config.yaml
num_attention_heads: 2
num_key_value_heads: 2
positions: "rope"
rope_theta: 6800.0
rope_fraction: 0.5
qk_norm: true
attn_scale: 0.353
tie_word_embeddings: "early"
parallel_block: false
extras: ["some layers without attention", "local attention windows", "gated attention", "capped logits"]
init_std_o: 0.0
optimizer: "ademamix"
lr_mult_up: 1.16
beta1: 0.9
doc_mask: true
Each number is 128 + 24 x the weight over the matrix's rms, rounded and kept within 0 to 255. Layers, rows and columns count from 0. Numbers have three digits each.

# layer 5 MLP gate, 128x64, rms 0.18, rows 100-127, columns 0-63
093104112140101120161147142110109112122094091159139147113115108116126127167139150133155108086117121096084117142129163138184115166147138105147069131127111110127124123159171111124170128123143127
118135092173108119136095126119120131146123097106086091111079147164092161130149118125149103194131123128151060174159192106166104123173117092156129115147129110154169129141141113114129104088108138
107127127131151153129106109128134127103123147127157133133115145176127108111139111109121141121093142139159119104125074104124121120185132154124122139167124132122132129087156156149103101122124114
121137128116124149121180134122099139130143123147112151103111150101126099081100137125139122090123119158124140116165153140147151142113118107153132154110116135122129145111116169118108090113107141
100115094145171122136111103112110137098168123102098098114059124126104101119102101084125132093128121142184103153124098111133096149164150139121090110123107158179150151131135136131132145146116095
142128095141179105124152106146143107110101094127136087162117118166112172116164111132156112085127129140128113132028117089147121177127119133092081129150152166143077141115102150122121155088136141
093110111152121160142138103115134125137124133160133117140116118058146067061116107139143119105147106125164166091149126153178124177109124124117128125143126108108107110147140185124161150115141090
159120108147124117141119128137142121102135130123093127092120172097170102112126146128173105164092084159192116079121138125120137126085083110086126081133099105154099091133135119154153141076099115
110124133114155142131151128165098154131105143108116113168127124150099120139134118105139138166133102201154123113130123115123124170119137132115124130122143127158095135138097133110129139127142152
129134148151135163139134183128170122117148142116168130155132165108126133148136085145141110127096101095118122072088153118143111113113154090090121103117149117160150111168150147085169150123111111
132150112156083139143138144127162111117148147119128130132082108126120121177145146116142114146106073121199117104081149100141164139083108144113149126106111114095154113153156143149133175115108132
120116104126152153097134147130165117099114109097145144130083076164117149108154159120120139138095120071168164081087162131152111111095109160150096138138134141141140148100150127117165123138154146
119163106147143123116155169122152143149106125096102150090140172108137141127141101124195139163119084078147090150128159145136113121145184125129133149138120101178151145146151122091169117121122107
117135101132121086118154115129146099141147089099126141139127079150122146114157151144093102121160153139144123134107117090141173097146067125116108158121126146165118139090106120162142114116101124
125116127115109148156157114130098133109133128119150172116120112092146113138116156104106108077120103163188120152107135110159113141130102156098127175154145101119133121154164127139171140134133131
071112135143116117088159118113157140145193093093140159168104129132104172134111137152117055118142133082125128129102159132153132130102101158131104163092136136159107137139169156114170119087115151
101133142150074125113124107111145109107141163095133131145118110135138110173093122121133101142157098161154119122124149135110163128125120110145157127079147128128113125153142129133110144091111165
109148103136148107149114126116141098125177114144115085132090148084153118099110154165128091136142154096070108101115099117180116141097129155169085173142099166150130106137139131154182124112142152
145139137093144128152142119131128106095129123124098154139119139100073174157131137127131119101082147113112194096105106114142104177150118147114140138118120142177142138149117163113130150099151126
145150133155107125174131130130145114109147162071120093115103167132151096156130126111147093126142110102156079142143152124161108139151131103098131113157152105120143142129136126080150167145119117
120146118152144106115107128108133156128148154108170119139098144117158116158094145149149146149148132098120131159119124117114115077139114143119120133144170112129151149153106097113149116113175106
115109132109122130128125141145149196113103107087088172127112120118103112134119143160139106104122132130142142114106140095095133113110147100135185109106120110158152141136106170099111115120147178
092137147114163134092112141115119120103120132111109137129128185141116129140131132152131103170142104118102163119137127126143140172153132093148116148136152143125110137141111125170145123147139153
096128135140079154094142106124156136147166153108116147139139134151123118187131127129107144135145127070174137132123105153161132129109123156123139147135128138163148098100167129149156139126145118
117119099157126122128117150136122115105130106074124133148076136123132081124140116149189106156117136077151118145157173076162140147152147118153122099176102094160123151143138167085146146144119094
155130111133082093131125121116148077143153111113130146133146100107170118138110115129135085135104127106156090137125137138096090104096113108132130148106127117152137115119135147095131154143118131
159134113127153126190095115097092163114146147133084099114143145139140112081155132127172128120090137138109140118136127124121095107124147108144112124140138146137108127172151135094117134143110114
114139140156128151126097085133143130144116133096147123146121145139127142131149159128105156162078124086123138070145186099142129210142159138101144138151109143110150138088130112126110110115117121